Weights of a small transformer language model.
Size: 8 layers, width 160, 5 heads of 32, MLP 640 tanh GELU, vocabulary 864, 2.78M parameters.
Each number is 500 + 40 x the weight over the matrix's rms, rounded and kept within 0 to 999. Layers, rows and columns count from 0. Numbers have three digits each.

# layer 2 MLP down, 160x640, rms 0.254, rows 0-159, columns 400-479
509543504465469511449476412561526523474468484468551461451468556493503463408423529547514534479534523440484489516510500521431495468491550465401515419463456446578487472419525526552487487462487516454479531471487492532490467526557501485468476504
526491531464522476502476461499526548521489529502496538512518468470447479540478475481464436463426531507535494535543505591507464526519570519522503517466529550483490510576602553573470560502579529500461456508455485441483496411524504540527535497
521490473488525503485491540483529488458449459455512475467537488488531485449563506623455522465480483483451497516496481610493494491485507459415461624545548494462435543518495452441469495477487522517501567561457496601489574455436491492497528488
553525473475472459487497533508461491473531561481422547501517544409449510488537475481532484517504541481498405476548488474479531541516495458521429490520532556496557482520456527504530423490444411446522495530456503484512498478523476454513458561
414499514526511559527538486491493479502412499479504560546501491499507510408455544466565472485440505514547476581494440536518544550474449540475486565494496469413470549483502511465513520511484449505436447540498514544522530483510523476521490490
563511559422494481507460465486496470463529484541560446401469553414505512420503462450461462451476492489479463470428540531534519480502564489498506535531546411478528448458484577552432518563457521503524544505508467465448481450490461568465537508
549490417521488507482492503490459492555469427603531441479506500515520568572496398478477500504507525631549450510577458521496536499494481389456485504467511432540483534511500510513531488534499542525490394582575472496487504520568509480509497462
437409488553489506493512520529493478495555462448480517488465480568464507550441532463454458543464553515414469524450487457532488512469455526505470479454476465463453461474441509582481521431499488460489487420462478552580542563461468488442546502
409493496502482496487509485514511543490485500433556496389495513577490422454530548484515620434578428466503508495558454546483548474500548513539530466520526495444551500529512477484525488443521531472498509482393510492482461512505469453457488484
504480489504456513515437549484535511482466528543436512503524495575479548507546475463563580438499514503511493485425504477507522513452501481509533427436450548436470514502475554463498459522482489553469470544509513526506481473424482518586535498
510479470457484509528522525454565553516529471544498573530530470439506452521458492468436481532504464499475474470489521486463485502525560609514460466438476526485476533496468400432450478532526507492440484426480543475525530501462498502463498547
514494491514498517497483513514549480531576548494466488468463511495550527493571528499506492551474559514550475477543468511483500567493527497445558492463461519452523553476505453456439524530514450461509484478475494429467504500458508523513467447
477429509468471470494478483524596512482498575489480533511516522534491450462508509502478517422464452500533449445540507477520473464454540545457470538497506460485548489521488444531491529580516550508465496521525535500480491524433535495465512477
502518518441509517434505509541484501431493514517551571484482552507519497497442525442486520531521488489560493545468500355449491520599462571569478473462458452527556557494485522447491502488509471516461503498428529542539423596433529482426497502
463432472478444495524476485504547473491489496492519507487393470474574548472507492559503555505468574532477458497530403482443450560481538518558479436519525461530450505483492533470487459554555526503491497537448472522496457552409548458550582450
529534429413487520536500570532528476538494548488509464397464505488533416633511479519540470502496466427485531582547525450374526526593511571547539535472453455435563537540501573425581477422532505499488525497461557415519472484487499494510507527
525514481479435462514491413529514506482472543523530540547497472494513467475483455542501482461516444535525526544406514547423523524551521478559504462461537539447504493489529427507505494532451471522506522555502485470506429556449502531479508496
526498473477511513474518521527471548516500559527444533450535483497549522468492468533586544509493518442467553490549471469555506529500479499479484463515518577451490524425539526598520501538525557515557457480499484557501464447610500484465608493
568509559528502463503472514454433488515552521497510496475519442496497557412500481502524513490484518487508620438497523477504433493418488515445431457580541529521471464520500568544533496473597571580461497513520557450571435568410519431491492510
491554492434549574523497504460445534505469496496524495442483518446544525534449500564457447468495508465517463435562495508486477488498535500523478555584479510478464502499496564524589519451504519463564544505494464474594450443523494529459506509
475548524503488481481453478530415505447488489462469567430543469479466482413456501472449519479425596491492531512540526468479502501555526505442436448456536452447583576468455518551505509451505544582506482595467519490507509479526560414472499488
529526500503475462471493506528518479506501509497475458516553539525484526499501466535525585421523503509460480470421522452464522500532527432559523465565456440510525474496519486503531429459498524508475387539554496486511530528560522542552441461
526470598522531566536527428537468548526551571528503478532441483544449534518500519498474551517500513562484419462525495537492557461538497478493441516450475492485446456562516508410484536584493457482427479445507558495486504478511504451481446440
477461476533532580492533491474431498532496466539499494511491490541489580544499499430460450503535408519509508523530416511461525603540527426419539486543502494465545484484457510476491487540492429532505452559501462567459415442521482488507526481
476471469486492508480460487533584550483562526541498402530481433463454555568530484481483477591533554468514516545473559497508480560559479526457523494462482494507469536517505545556471552484512444450526428457444495445473448518537505570440606510
514429577513476519497568540527529463477509505503539460473509572548513548508446538499502507493433572434556532512430468547519529503472460473497567547466514432575447498507498484535447519571527417474507497514502491478510502543454545532551414465
448453552436530498482512475484483607557482499498435495519535470492540584519476432475558595524486440522486411470494494436509553455506491496510501510440472474543489456440533472520416544523473464527450440510486509494522532541451501516473552478
542562560459510405517487523414513553479532492521531499534489530542463525516431500561485517527512490509570441503507527474436464533506485522504489487538496514463473475505433505502501444467472519512497526485510445466512488538522505469464470496
458515522503490497535477528443469478478493535519541474462509459510527554485483493502504543536468447470487517440515520477540523539468535432499496588462469554562534469502443490497512494531553545513477547509475489469499478578498478493519506484
471484492458482469540575472513556499602417487525466562529474497553588561496488590474574426502463491528425542427443461542503492544489571502588566528492512476469442521526428522441528507430495477527551555511504424470483533582499496467556556510
510499466486505462487527491515469474486438476516562498427530536414513481459471498490517460584529566510520549534551519461507573577488459513502506541498516488527465492542453577496530431494514529450458492535510560541535478399476488569544477477
537502470457523526487538496529495465522586468550539552488485525350479537491460443479563509481487451516517502470470496473489537539475492525431453494545485546545475466483443569489536489563527530474512511604525483496506476479457494482499471492
385504560542449468532490524491444520495516552487476562553491484489516622544487437452529471482486492478469499495501496480527481542507482513543423517570455489520446455529489550472550511490514580506493552540473434578451548448502503483527494461
467587464448508495485491509501515481491506458439496499464513504540452540543521456483474501525532434538455501503543474457469492511453467505521537458521415485470414543515470493474515465531510458477484491506462514521498523456502471496512460501
486420488477511501525506530507524525448548498461525518528524491503533469522535455545452534565533523453517522503529498567524448532480467484516512452447499537478497534562479488473495479454486589438510472463471472532528482502551514532430538496
581485521504483395497412547524438468442462516482469451483437536513464535471539501498544549556466534493512550527460445493454551509524428489495522550477464477506517443534530425538524489561544494505478497524520459514569509547479516484447534442
424538453594499510449555470496421526553499473549502473539547483473488522522498477491543513501543500474474500518527552526431475506513470537485476510486489512513460525477500448499473447561569490481490455436530464542531470472485553543447563517
543509525539505479466463478540567472486495405519534500541509428527487486449489553437474557498436425487506533492539501532491478527483564469531495551549488486418453480552531418471509598521525457557430456515499504538429568543460488582499528494
512564504448453467563516531458495521533472522500538448540574399473448451456497459534451473516525448474490525504556496473469523529432489506497529529464510515569530517502574457510482536488501460587481543459497465476545541484541547473466529525
475493551519494481485465516472505491508528476503484503534506510514493476531513467493482508497479525475486541466477449504463517478591457430501484514509509460490487484460456426539493540510503496489505494531498532436540468542577504503545580484
503434525521466508542487559571462468510528486504466448538519571573442507501517568540472509552490455452526493526498447483486530560496534506586550535468459504444521544530377412499429527499475455499470459499549465549431522472488466515504490507
470459490530517499481492550517534525470479493411544517454459597482532425578515553486502513545504482567519502532520433434591429534493485516558441529553487462487549543489559486502458588542515430471465505550465450470444553467501449456493506494
492501479500523513519506547484460508553443524566521485528437525508438494576546533497514491510579457483473420508395425492497448528528408546519484420517515485527479462465448499500512500544521498453534475454411586514502456525500544519481528504
423538486480505474476527469557467469485514496511460510489456501507520495434443491446508497486513474477459534543501486532535439469510533579472563417514509542521486478465540560509573472424540449458517495465523476478475472539446513533506446531
472430551508502548444514525539523635498496440509572441535458538454447537517445503425498499523507553510527515544509477377503461519513483509409512503507516521509552485493398490476617561517418554507480510495499469537498484541442511441472548521
484439535485478536505528472442484519516533473466497515460567505524503455497520524502468495494514491448513456528500569500566526496511501442490547483468540508509571483521504514506475540458545541562437506498553468528485493473490507520484497523
526563506461503509512550502420451511478484553462527459505464466486591488543523446514474509417473528507468489515531529461554486474440528474554523457446493516557467481469465512536452451481538487458537521495444482533490527501557505565492500476
450504527498506555503551451478499483471476526449514467549574448451472533528505473410529484532520502531454474529533522518490472467535525503590481521476562511542494513483471430492425473507527493403488546551562519540441498575555477465528549461
534395491455481493507470502568480487466513495439491527460450472597516413501471510499594596488515398495499518470516446511546479472479508422589487493444454472494519461492557466424506465511516561499527500481420516465514504551531499513545461498
450477500515437478517593479410475419504488450436411491505585492540551516459512445505577542396528431477443477481467460541504591454387435494400538499488427515555531500494522485469499459520492517467487508465503449561510425518472483494510510565
467550477512538476541455415492449500506566503479521477496484551554441417495457485501460453467467506494471468590472533543496457533446544444518492527451458492483562521570609489547427531448505537477490462556506488432554457507447491455522555435
570523527485436515529417515414454488428520533476414492509483532551465515432505520473474457449488479438513508435553473532453513515444527541528498498491535445514469477448495609439467549549486455477526494503451548588450562452495433474505439501
460436485475513477515525380560494454526545480509497511431464434462475434530488524488492484477459455454510529495460491472503532506488510444486535506471538485566524506518530495569514508520493525499481516537474505465487524529514477497455512486
480501525525520459503455502494570449552517538499528469454521577516533503521422498489535544566500461541511472536574556470519485544505472454449507503514524445480521545506458455500528479503499532490481495513456476523460503566525522475512508472
542465476515496513526471534491482509527511511437467483537550477452459526460514392494410559527490441531480537455494539446535522555478557484530474441533492519543450496464538534532486502624443500505465498511430493559586521486522476480454555526
496552552507483539493435525462469529482492525532520528470389465508423517523451533492556477495480530453482562553556488477405432562454493496560519450469528414522528564523494532491429491513502439479561473468564506473479528457446531509541516504
475527540474502532513450409526463558551487542475501546470431552448473531473496533452493488537562451453478506434517479451460396428532502464460516522512495447533540464493451449527484438513526525489507482467526513406448533467462529465570505470
578483562616546509499482461514457447527433455523506470473566456535512527505534471504471471504560553535500509569456510495483512526445539560453569497480460573628580533510458450525462538458506551592498398481525479536463540500520486535570454528
428430515426522508443469548550520502513513509513519553478523504509482445492519505536495454572518446476536533521512442442489433554543470477508494427559507486549551495456447505514559535522525520515467518555432473493489502457545505551461509541
465561557513506533518474547570502458515481481517549462486547426522477499489456469644447464523422474491471471504464514539530527472480454577505521498446498526464504503466468490462467403496475504516486491475486455473459482528433538525447413502
499470540457538479485447517528519558480484454522495550481547474545564536512518480501517472508520525436479574448529538483474503444513495473490516468602468513501487523506495526528516525577508544429474547414530577486480475547490513480495440463
526444599469459443472456531541509490504505477592520492541439541509490467468463478461557530450527480464528501492483502516466537491533588470503504463509479458498528499494508428477482479472496516518505512473489463446460446501572485470463531509
599462427549563448547469431478539469520473499430493549492513543429493473577543482435463549478513505461507567544452590448440416515522511553484482556486533467444478560531486542496430516480516531465508511526464500507533507434534488534473494537
504482542477431429538533496489507594509501450452523447472488498462513531488449519514485446526511460549535514503415482490554532506536509473468530541540539484530498508475539553490455497501487573499539493408526542494529459485510579530450519478
490556523494511484500452439510525430479529497528570458458529515488463439527485459498477499533521500550491458494447394501604506498479426497476481516513517457486632507476532514520431510501564547496452534475546508417432526463469501513522562470
533556502503493575555484512485571402457527524434511529533455477465571512495488465565612429531468549532484462500471491542522465468480499551511507414557525501478505503466477558573516488574520515479468443475413446501541483507494481413463515485
472527573549548463557484511520489543514464506568512507483575481563461433520498526478478527512531476462546489503509409487526463393491422451640486479458525491582486539519502471470498514504486453480490476491447520503501520519527504504490542492
437506526455525514532456480464513564503499576491467534501503519521518524464532534518545445542459524458536496500549532555505446479537514516492564549458511434541489463512504494536556457508516485514468539525482459444519507524545497458480449500
535536501496510530514519456527499573484446475450509482570504416562475529475488510470495560466491524519472509543472524595508454494522452591466425474470502452446547546524440510481425479540490538497463523504552502477532448517406482494505483459
527467460524501530544489531492477519482530595480480587461478511530462452538532548520469448492526588530526509482477434485454435476535472504484429551482484488474509492486570467461503525437495430509484509578468483489536467515509544575528439465
511482509501449543476479487472594444470518538502549499565505528543471552550473468476492517510463465450415496499527536494480415470384496475528499520495594537432534508568575577439465493433582577444536497554566508501519521470502495556551529518
514522488571541538515455508539546534433452506453563548562521459479510451498488451497479544436529544531509483513442491514486442474441494457493536465443550487525555575445509519480488506459519447461503559551473537503526498441492493423509531454
507449561512522462532479534577492516565470455536451547454550578468494566458489547570461496536507488499553523561568533546531505518501523493435494492491506474508457474500458422527481537470485544497494565516398478517490496555532538424463462484
573492491453552539469513502572425450550545503556466488497471520501501553467502532479497449455449555422438576571480443512539449513454535551548504498489537456493506484430567441510540588534492431545510536463446508505419471516663484535516474514
435564507462507527447465438542518465481439484482515424428480513453494493549450474474515456509532585515559496480493515514462544531475524513552475478489501553555583470508494473526485489583490444481463554549478521523481475440420463581494469447
510608526565483476459485485454441478538506491542525462502549486481524599434508498409478519504489450454501548468483469585481522508552484446503506486492461498520503490522469509554524511548471525463519426550459570505501425493494483530447558504
549479398483475459461533455540455442500543518506550484509430543432524466477465501517597485472497520485490526535491506495527489473476454549527547490412435514484521488448591488525492513576421518455517498509504413501510562404440491461478495557
528387456563492465482495484562514548383516551482550541490499500520478537473484479481463404502482510512525521503513516478435503483571509466578502525541539475383513523472529447424517521503497579557477540513472438473429510526504524455465429458
500543529575550543554565506464437521445487569463476460469523445493505526566539520547525534480470472544543546483494500502509551508507452484524465478493511449469420450522529544487515477495461480553456464498481436481517558465518513519432471535
468535481471454454547562515458506518502597550494475507453496415507502446464545440533398472468483523528489521518414481546451473449534511518394503512493523481488499458535529483445485476476474502505520389492467466504537435523566505466550478463
458496523495480484517495501516462514467567514622542561550600520516575470447433432538514534457507510545475475566502532538538479488485440421542447503471453456509468469535426478556511457505390465560466509480479478505523549472564558524470529472
487479442462540500504522501498417535468534492481509475585545467524532499453514586495532472411494555457482559518390512526538510530449584520432483423449482519559467509534513510564540424466485465487509502454509581531484557553542516459550468453
474428516456577496486515483481523471487528488455440496453441535489479500610445488533508573497520582472500498524487476579467532460539371463500503509495451504467541491515482502444419423453485550459477513493436519518489484492512581455504509518
515532534534507550482481464536539450488495476486451501522538535602531440539517432449460532500463530565523547524520502486440580458544528556534530537453496499478456467451506503501505491433516514432490503525498529530495530523536502453455532474
441524508546422539538480468546511496476367528533491520514513516584569520376509473476491434492485488454500466447488431506447495502434525474481449561550490510531471531518452535453546514459541516483462568518539431534475431554450485457523484513
449487467469420509558537457496503479493530610469452458519516473512492429510488487438505479480471574538463478507526448432437496484454506474463480504474459520496454491533476499491447449424461490579513457578413473524529523496416512446417497512
460536478476430493491446553583497454466446509509548398458484549502543446480478519482461508553510484494517528470474514537534546473511518479491467497477487517493499459503496587511544545516580537520496456526469549457543538485502513588541486498
509501533502521430480481501498508521548539453480467553416514424463560518494510474484493453497555513553479531463481544486429532495485564504482433478486474442516499519534541499554516442439531530515540418467504484469535451532500539470457520516
517560568510488492491574449470471485488480516523496450459522516566504440438465476583510478499517449437513449532597487456456523525516462531528522484484482548529468492410546523518561550473572450457499564475508426481514498456472482516499438514
523445472465593436502495529475526550540475558489474491530495467552503474462554504490536474479496541515496503497506468480518498426454490480455469530500502513484525506536535544444462508471528518520514478465539526503500427483505517509579462479
509453450417467475509506542521538533444487492469504436552466531505447582440483501507520521537470502501544565487499514495429495494497542494466542456499508511495489541532465556507518504497468515514484584446491415550547538543493476423509501485
556533490486522433529495473498489459606524505556516505514445528425534539440491528510616533543554469554463485485443439507509339535526436559456553420501529533538533464477536447468536538608464445481526555468407522561520474451512470468534450498
511456551513465475530472514472541568551454520410424458467548434508560528452543514496459423450528538484505492479513492527525483511568545479506440561538494517517563510510405482520476476507546484422501460510450535548456439538447476474516484503
512441500544498531510473551490461442452452517461503459501554494572442543490481508500449448527518482456516490542552525445559453436513543485411500479558501514526491467530396486525483501486547551506479551559447428479495488507528447526515499502
534608524507480481459435530493485450499487538548510502473495571547532533534465435486454509531534527489535516536579538500521454501463502486578482500483525510510469565451475487479488418495501448445468595519545518524566471454487526474513550501
606535510491506510504466513501472512493481534579494485531509534471449521476483481482522507477540513469479489495454491584514528550489499578505498523495528440447475497478499448559494466539464529501489517545492444440546428551515461410496496518
622530560502524445451526472533504545507503462518524494546427510445467563471554428505539495494512513561587513494523527464469548533567495504419469548601510436565547535468534474484584586519480510500411528496513507507547505482510517511445508521
468423505481539481470513519400514475474559515525481492526492486486562478401534535473576446556525458557583500515521503465488505534463582481490428493544555520463501523517470518485490426516563534456469492530537468466588534523472457486561508473
580451555497492452435536439565460525519520534527436532480575494514527510570545480429506528495513422470504482463432504502424517449558359568439482498467520516493544460531482554546536477539475576570489447604516525513513465529436532447517467567
486471522493494505507488512518565505514510431471525538532536569528442526514567448537531451580438458479504511538474456520497448491460461526526524481453534543496468517515513491511489531522455495506470460466539489503467455489508513450492539488
484499485540604483519508540457477553523471569453481542417442477462486486498523561536483427512487498515550474559479537551542511561480474456492503452504510531434465542494568450573543526505504462522523525516510524501531509519530517538561514463
514517445454502480520432530431490511472529515421448494464525472441478539529516479482519521499491554536375497485508480521459508504531497484436390544576524502559481500492484519454493511516433554496496449524484501531498537520536471455558445513
531487488449544559536495479506483450517538513480535490509443461504439508506464493452596430563514472517499488529464510507553517511449543472501518521504573523502505515520460486438512510511476535487514486520577566495508484542548499478445536524
433468493512475532511466488496470531427485502493483458512432466591544527507513567601508562459552555473495456442524462528423512503490477486498542512494523567485516469567532505469508499534434432489453545552523507514503476489441546465449479451
485498562444510496496549512538507517495497495443507521528503572534519505522456470452490428442534492550474498464456569472523465511526526536487543500559494480515498575514500525501544511543552471503563546477448512461537518496491509525539501472
434559429482537477481468527465475493531422514501471462479398498512548500574594501523588580488493577523606551488539517481547454545498538478513477508495473494524521484483502489545466507419496469469454560482554485543484446540558469483504502424
474491516537446582500533475544518465520520507591437531487482554476560524443499538514498532517530528488512530530466525469487518469401555494488511565453489505526534455526474502566514545532562516530595522521473447488492546454524498521511468524
511493529514516512556416449502500516475534431462486492503498552421468525491483563505500478481512509550486508395496561469545546471483556571419511526543513493583525529495513558517529478520434562511473463599561514516474497412520487525510431529
498598518559448525539517546492538556533482498520549452483516549551534468544474523459507546471468556448403550515439478471470555480483522553501562459510578445415502468553506411459491469494416546472540452438463463419444522567503542491398483569
545496503442415434512596465502537443520479487525477494546544533525536543440477493462507514449472523454495538491446512513424499536512572541497535439524467507561486465482601451464558481521520477481470470546524497575487507525549494487491523452
348419562523464525557572478538475456495506482445452459493492502520534486521484493463500493515449487454522483562535492469502437544445570454485541445504549497550497515534510471462493438436477478511556497461525484475493531476499496524482499506
469581483526537498489458492485511486457418548500576447528443535389433555478501578464554513520440480499497474545475516497468498476468534527512543554491551551520604567511462542553519505520467442423510466503523478489496430512530490553551544523
426471522462529386475496476505587448545501523471522493515508533516375511520436495550515427546522522475487497501504453543497568548538503465472516471533502560589497525477513560511468578628512556507519525476540458597494528538478497456557494494
421463567522533445507578488497444498522478488517490445612526472515450507528614530565497496496535439495519561567479509544478494570457485545575569506457596539460597459567484520529517437493543574533494487522450522493473513506517500529539461494
478475485469513475512435511522510529522439446430496422487483508500512438454463553453526563536484515443482533491543509535480560527529481558524470516467513479476499477497497469580558477533468506509543497514524497513493494504512458523533503481
537458480494427402482491528535562512428481470549530579539504504570466477514438438480404473543465487453497537516497484498450474505483538484498534432490491513516438458459569425502511516541381509564505455567451481521485511559529504438472501524
524610429586565499479573552453523529559435507471495427502413486495488461494482534596502498505529519465511535507560485530460545554496498518521510503501485507526433552482504453537530505538430482534502562469575519442417518577496485550494470433
384579539493546517476506537433571484555441486439511487568537459489555542494528482555478483474527489482476530498505517499494584564534457509514531524548514509549529437432509445454484539442539426521503531559543526512525438479523478552508482515
469514586539557502515553490452463558483478523471506457569517550524563491532489537553520428478506512458501556484461527517501457515458438522485541607538512524478487446525500493507564516489525545504461536535499443539552521509544494498484549460
502459429511435478443527566491506518523459505481554564556478474442509470481465550407550466593457531518445585566504504516479487519553549525586499446521456485483470565503513463460510511515547443524519465493568484532484486520550490568501561487
521443470485488578443551515444535566542521485568462535454535465456401497436504451516467481573502505505499519465465523442515467459569456539458516500586495595526503497467511472499522471498441435481527535570503554502458450463468517546464465505
482542534510550535457492523434495563476565505574497530524477514559532523629545506456484507532485497500505516553512556538436513530469450490495486556406509435506558488503538525469502533533532532555521504509499488415512516459523567480528477500
569441516467516470519506428440406450525540463460497464486488486500471520537498532479446408500461544498487487512524482476512558453430449451464488560473519495469444489526439479496585445508532524463510502483483437559463460510440552457467485496
504555477556517448505463512512515486508443495470457497500540473493510458441519519458488482448577488480523568548509498532474459537523485567517452486491476553469509474482535379552487487574496442477461474487486513517489479535462492489398459566
493447473534516506554433506447535510479501557576480535434457504547376435517442481498456466477435428515498504566454547517491466480481453485526481499476534466520479475447492487480494511496435417534453516443539540482480479427432509520523566476
480475521529465514481459470478535574485520500517542581462484440514511512530423467409502501432523483458574546493506523488497482486543460491548480537494442563529506446480523543471520559483554462522538466522505568490512498518528485502442477501
568551520472547514490455482474515495516449416490499553512452494472490502437489528533526497502549512434468487489512567559481483468504451450495464534546418482558474543499442493577560488552492512538507555486468581466472568493460491508533532490
533567441491448491520505481461551466469459537549498506525492460510491472552548500482497612490538535466490463452568478477484522515538544538488488482459497541479477472594549477515589487496543529519512515527436543486525434519549520525575528478
477522462479444455530474529496549492504561451557463525489657510496477518459512531495580429468511565486466534460499562517484503490518622503523528546465529551471483498519531433539540543479479561535488504491530543492554586517530508557572539531
511516495527468437483452482536493497480466405506487519482621526391535563542546527481532549473523459493469518547466541513451503487517481539612485543536461526503494459494457478490579486467465542557519512581460527443567513502561486521552527466
470481484460522507509519484418436514510518527494459518417553464514463469560470476506492452519442531493527468587465513420498523507483537539498465521561530485509519557592497514468435485490553487507477526446445518438533462453491553479446487494
506460501488576525531529531520456598416469494511514522505496574522428442487441437470422514459514473506384551518596500467474485476521522497520491543510476544427504521511449455446526499531497522531507498499548466444475537459590511517557526501
499479491471507560454535469539506498511559468513529512512463478444545478505493435559549531512505501481555555435468509537502503462516525519555469517485508484407567514527484479406506453499511483526483466493524534493454480521478519510484515480
520444434569499501426483454509526431555466498478526462567490527504519423460530518490469487431483417504468485560466546526439491467475568521431501472479496458503497581555448458579542553432438490499498494531529477489540457574508452463527548566
568568466502479525508542476460493477498422455520519518547490526461488420591509430466536479481510435460476456569498465427578534521473466524512508459438538521515468515467500506490510472420533434435452447513526514591468468529506559523536484546
522454509534572460599486410507461471484457489468504442526456534519508520494496478535522486453493450540543472497484381562425533550502447393477488596478523471524447415504556519473510455405397490493555559572479450463497547428531546531482434498
530453522438505502522458435451384506511496536528483513488385504482487511553497455583453510483529493494562478451461553456550513468545514528499511513522498487545588472528435490531426375544533573528517563491463495473553481484503547515469430531
442480411545502529487513548451523478488493450510469495470576591516530471517519595544609543448457497481509498504556543438510452476525554587411417517548542499453457535471398499419479539520467514480456493531559479526469524517571489551493492504
539517483492500552483403493502549478582499458510471442496542502441448573514530519484491481527547467523524454591594440478492499469474554483441466548543519523533478512500562499466429504479465489421437472549458473519500484464510546452516504477
500485516525474515486465462530433517444562464487485525576564517521480540428542517499511453518493545494478528531474524550461500505499552478500585488499486485516470480482502478480573563490452462490499503396463502586512518540500547471508454509
581458475523443529530513552535381446528480436487535483524493539431436514441510510534563516509488425521469457506527590460477462541508537536484550523542506502450526529464560472502516489448506578514459519529548463495467513432511499536502432504
577530510468477505517450513451446540498488489515546521523495506505539560475489446468526456502507472518535514518460475535511580553494521514480482479449527534451474406499478400486525520468552475457474497506500550442466495479460503501542466555
452461513483529529532439563467559485510479590522495468532537480511479515583519484517543517533498488523547432505513531477528494508592450540496524474411451458524514484498496520497412457567538523556502525485470476417555550424456538538560506479
525509484587499391525516461476525563505450510499482482465475564566507495515503475532501545486557475487489421474573446493479501516513477529466470540479494456483515566436522525462535506460566519468468515468495458498480419531500490535447485491
457501496493466447519458466525539457480517521486478506520505502494495527600458540486473458415595490519512590447451481464473457524533501497459488537495516439429488541540481475517479469486523585526461522437492460440532548461530545534479513495
465449535539460476454494496498480538576456466466511449566557477539508544467571452467518462495528458537541519557524517481554577467478476454502490527517482537526487484512473471551527441444468526539406489565582505537527496517525501537519473420
570496458494452507507428438519525535495505459485521487516522504549525552490536534504534506478521446485494517539501499533541420410530545550492526470473494554511485473539547499496547501530488557438458487524493571495468525539435517402480519484
453462463425461495487498490446456444543486521513472475513473483488569476485535471493535542542518522524557503530442465512547523460581483447541488500470522539450449528503506523482496518557524464391485464470549518551463501571475464519530534484
526508569543512511514462473445468438500540444555506422482454471582544440514472546458515512493511477475487504501470496519480484469428374512509444552524489509531472410502470512528491511486465458486540417457517484552483565498491518548579523498
484531526447489414500505500450473484431556496491500478512510545463487478530465428503468508527509481501550530432468472428466555510528483465463521495483482555445485534451488495508483557511529533469514469584470511427541491546489482563503471541
476557534545494547476483441544526453395515487470473446483467510539484481499529474535524529536491518473461521493525505549488482504491563529538516530498536447532499459501487450475394534517478441477515571440468484569490593517524478466461573494
456494523519486501512422490479505517506474503434460497534467450561481481523484510459510547544490559448481468523546576531477575515408423436549506530497472497487434519545505493509449455517457460479532486569510513467528495492435506495479405463
510506506484484532449499490539543508483554529501411551555491484494463539519477498493460578503490529462538546445478519459494485525473566436517438506516485584584509454513512452460482483437440459520486537481449502528491538499481503531458473557
469499483504499467453491440484502456458503506442434543506508455497488560588502499485539542503518541567563538526525441557526537501550432421540483432468472513525448470492487556512546514505471486520513531434467509453458498511448501490572592538
476536508523529555496440535520501472457512475540478514471549512502513568436494464483510452531471452507547505533528462518482453491491527531460401408589466576495550506454473566544480521527488491554452507536405508486528453454491434524405429490
522489500487507434530502445470551467579486501504471487504449495519412465523478421502476399477534547497474497434440496502417517510529496494585468571470510483532495549476502525409485517474570492566492504478483470512487517466537485503493498529
508491482629438519550474526494540443484522487515542446511476423527500521499437373525463481511506456507449559527502505545481443465485522473473492491627474509501391495455459576450481486549450452490528535507540477558505540477513496449502494471
493546504491516470532447478518489469538457520534528532493440446452523459492475438493485514476526569509469499466509504469522516450550497432501482447504505516436546484490554526549570514562557523480576466595438542428562506489445439550515397508
537556498506483551534497461502615469504540527516472549507529433496491491466509506474501600477459456450535530470421534521447428522507515457454470491509494517485586493461468377469496512494532475475511498494468510502512499562529429550452501461
540465523525441498499525489505560448422539506481509514509480448522511483486564488458489490571498492455494473480581522486539528503532453498424552503507542471478503486527458505470539545515493510503485498526466501489529550501556527486499514472